From a checkpoint of a small transformer trained on Wikipedia: MLP 640 SwiGLU, shifted keys.
Each number is 128 + 24 x the weight over its row's rms, rounded and kept within 0 to 255. Layers, rows and columns count from 0. Numbers have three digits each. The size before them is the row's rms in percent of the matrix's.

# layer 5 attention query, 128x160, rms 0.0399, rows 81-127, columns 80-159
106:148122126142153129090153115150114136142113145181122128133140153118174153161098105140106126132118129147126108114167120107144142146116108099102104108122081115100188109118127169135110106088143152121099102155125135124150121104154107116074153151
105:123110142123114171118150109147156152107071163098140136139165135130161132127106101143136129131072177120108119102195115132124146151122168124099134135086111105156105134098131172112131116115148131115132115143127170152158130147161108123114143116
101:119168102111147134149063136110139083158156111110134127152110115112131120140169160124119137134155145116106116131099138097157088108126135136111131160148152140112093128127114106138153141096155103180162152085096158129129137175113142116152120136
102:172158156121106101090090114115128174120112130119143110153110115098092177126177145113160099152155114108105085133096138158169128098153121097121132132113136131108118168133144112126142125157108118093121150090088121181145138098093169136164108133
107:166189125099137107152092151102126142106145109141093110151104106093123099144163127114154089135128106142142100125125114144136079103105111105155138130138116145101107153131111101108141149159106122128177160118088122150102106160107149098117090107
131:120089168145094153129161121159157121110094159158124109089151152172121150131119090152118146121137153148136112111178126113105144159124157138092111091088107085127158143156122131147128119123154134113106070163157147107149131117144096116116171145
094:173101130106135113136098181089169137152159161089144165122138096137110140098116164125143106149145122097130150113155130119143115140129157097184097154123100125132104167155104140129123101102156125101136085104083145118107093127121136145096151136
097:106102152163116151121120124143173104125091151121115111186125131149140114169171084132156163128116120099135098175119126177133172113145118150105138112119125082123169140122102106101122176134131123138139105132113097109094128161133139150109105071
093:149113088104137148136103073132130135166163185127110165104083094103173115116168122126130119135108127140130144097114136145127127136179089114125110155113090126173145102128127136139131132118100119144132098139100145161162152169163125106092141148
104:148130126076140101076133123150149085143111135139130138147120098142095136116139138108122148135093146152145142129111132153150135155092142101146100173131137095106118181145133157152140132117147146134111120169094130149130179112138158110126144105
100:102146154136133100107118129122126164139162149145145122192173093114079140167136115140140159141115159128116122114105127129127103110168151113147161158143102140128096112142103099147133137128111157121063113112106116088134104172126121159081078113
088:134112142117153116145119159164102162132120189135143123160103134120094095132093120164108130116111131093108145093129138118161161098119132126138129148089155127157111160137158151081150145132109113131143149165169151130115155127132083170085131093
094:128166097114130137117121114135153130100098136141169168120082103111121122121121134107119144118105135132106094152109155107143128146145173154164118113090151108154099138145153135132106150126130069117116125142107206140163132130163135082167148142
094:123131133135139128119125107111134109159159122103142053177158121116161124112128163126169165129133122152136101133165119135131160168137119113101108164114118177123155129135145149115123105147144151144131164133141104098123156165118154102096109151
091:153114156118155128101146106159112167134160125122127143156182132161139146105162164117119119164137147146125092148103119129102104137110135067157139140139137123119114156142091132143126162126110111121130162155153127115113087100105173180126122149
103:159184150082138118153150123123158119118154087143165100100135129102150115131149164144111126162110152119147082170106145117146127096157109108130157109168128144128089132148128113107144155156141133114127186124126116113097146128102114105126142148
103:155156108155121111147111111172147096121138140150096108120154110104136123087164126118152135152138160180151096163139113095128138167108141159124121167109156135115133138107066169137111138173136135103123124147136133129150101141120157110168141121
097:098115103114137130158141129132154102116102158167087120120130109107097117130108107101132158102155135121110114080107136139102149129130088147112143116130142162160147123197170130105131095154110089124104087162148098086099091115089151167109105154
105:133164146113126154107142126168110100127157127155096132090155071106110159116172157089085114174147122117143160106149140169160153104138110121126121160125127146165109131152129163149152132086157077099151138127122103108135118147118129137116137126
094:104094095159131124153144121078092167132121155130132168156098124104128108193131167140160120131126121101124155115108141182124132108125140126120140158102131156123148124131129143150117109124123184110132128130136175132134135116154147099122130111
095:148162150179163095130111121078103133126130143129153161091166097167146150159072101126136127101129127099140116133136081135114120137136140083167101092113153126173133115112097138124112097140150144162119138099140158130088128112120086106107144126
114:141124101125134088123151159124098082119130093105132173187104129093130142147108133108180123127118100144146152109126121133114094131088141090115126104116114108142147109082132145137147142114146093138137077098156117156110115125103154134155099138
105:103128134154110152098118139157119135144115110121156148132147139147102109106115131108118147112139093092174158144168118127171121108123138139155097184136151140115138170184116160136094121117139099149092105104106122068156143164147116137109120163
096:122088125130099104181059108188144157105108131149115144105083088096136133120123138139100134132127152111109086111112189123113130155174072168132131145122126104107127130172136166132108169116104113097114149118137115129113095170130125126108138151
088:155140101124122089113163095151120128160110082125076111119190085121084139113127158082133187127104116158146107172122131112180127131164128117122116118110092109123125106178102129099154094151144163151119125166137135115142137129127150122119108124
102:125133112124125096130098157095130094159147156098101147151155118160119142089140099121109144091118111101101117140096136165101128114078124115116138147144102122101165108091128122134154110117149149130121094098176108151118164114117117089099063108
086:136125157155111164160131131143134150122159086131141071087125128159092114104130159163128181100102138117175114162160122134141156147151165117120092093094111159104160116149105107125144162104127136139156118138168146130116143118132105120120147085
094:128137091103122155089134145137126141161140107187111091086123151140166109124194154144092152132109160126132131124108134124107100141157084108109131115142107167156152157136131107125072151110133157099108136155132094089125148139145166147135153144
105:148116137111125118117145137123130123095112105147115136147148122139140146147126180152145163171159105127117137179154139075118141112104145138153178172139132146072134170130118170159124125164150123158088097149129121132089116097128128121153155120
102:137148114113126081171124103132141114127139153082159168176096118110136112125134156164175158126155148141124137128131150134157109148145142112090130106098157116097180120115102146184188134117081137162140154120160125130137145125172121110141152108
104:087123121111101158135160147129166171144132132143128164081134065189124101084139149130079155114139125130105095128119095092103124187109166118126167142159116151141088150135097110126125134171132145106136132170167144089100136127139119121126135112
098:123123160101103126103127112164134113150139105135125120144124128153093117106118159132098140155132105171107109123093114127129109175110154099138098075120085105144138072090124146116116113154133103134144100140131102090136126126147116127141164140
125:089087164143072136115149091196133137132126122120108133127128121166111149130130138105133145169111118173150126124145114134164133151134109126119137144120121115137137177153155117092132163114157088152113099140155091127128125135136105139137194098
094:117149109129139126083160162095125186160131160140145135144129116141147157141106165152161162144085123106131098140113119125099134112174138130148120123131147129147141062127114120151145115127090155146183134112124143147144145140132126134145093147
091:112157151154114142146123141112120178103111166107182186149118137115093151110128113138142135127131135121114108146122130140122144134113119144137098101102134107104128113122149135176119145066119137151137163095154113121111129121160136128117100148
101:133137136140122149121090130094107161125132193114131133146153130155101153143083116172154098160124152137115139110140106156148099153139117105110156142185080132158150105104155114142126123082140121115108118117096142140101172143127121129127100163
089:106125168105158151178108119098144173116090165117113094150142101125144120134121139140157097118126125102153115142119099145121107139120144112147124091102159138129134082149173099112142149138176117151132110105102116104159098163090141077138137153
106:153089160126188137131137106133145122145137133096140112129171146152125109129134115137125102137143154123153169138156119127126093117108156114132143115137113153084132090129133107132142133152095174154099108125093129133116114139138161109134122139
093:119147102077095174138112192137105136156125159124160176150166095109121147110150151138098112088122121119111146136149152103129136090174105097161133106117139075163099157122106107156085169165137110152123147174163076090148139117164145131157151140
105:191108111122153122104132090111094133151111113120116116141121164105117116139123110117121150089151131115131136147141114169139144106160182107162096118137119106164162123098130111162133164078126160156136141128111149130143129122174104148119097148
098:123130135153176117125111162143117140136108134120138116099131120108178119116100092113141155154146136119142156110160089119125142080114153111143131142143133144121134114145132103111091124130124168132148121152157133077147122148150086125121098175
098:103174111153112103135099129135132163102135183107166145144120166149162124118149116130124147102118084114138127114096148121112102124187132092131127158158086127149136146076114099138075125108142137168168127096100178091150106105135118119179089135
105:108112122103151119136098105102122129106102169157163157137135125100107143135111146109188134134100159102142162103136126111102133140114168157146147113146158107094139128116153139126129152098145150122083137128146108134161134156134104146123124143
107:153167131117138107130138113114118131139097108108151104163109132164145110123143090150171145075162113163096135097165134112127094134098158159152126123079103123159133127135132124168138155097106119121159120142110128089156127135158120133128140106
097:141131137153158151149125142089180109095119151114165127147133129142137141140115111109151128101119132139114149100132151126096113146148148075114158129094105135157152101106175119087143114163107124153166121118133121126116119140102124129149104141
094:152086137137159098084159133145139101132161128071108121133097148100134115164130156135096133102153114133139156121152088140129108123117136129119127137159132174161160120131112175161079115113145179117126133105127079150121104096147116107115160116
097:124116137083167152107129162116110158142128119089153101113160089109103132133112160135102098098155100110130084142105149132089091154113096129122164114145113126110108162184129163109122118167132169135179119174156147118130079129114143140134132153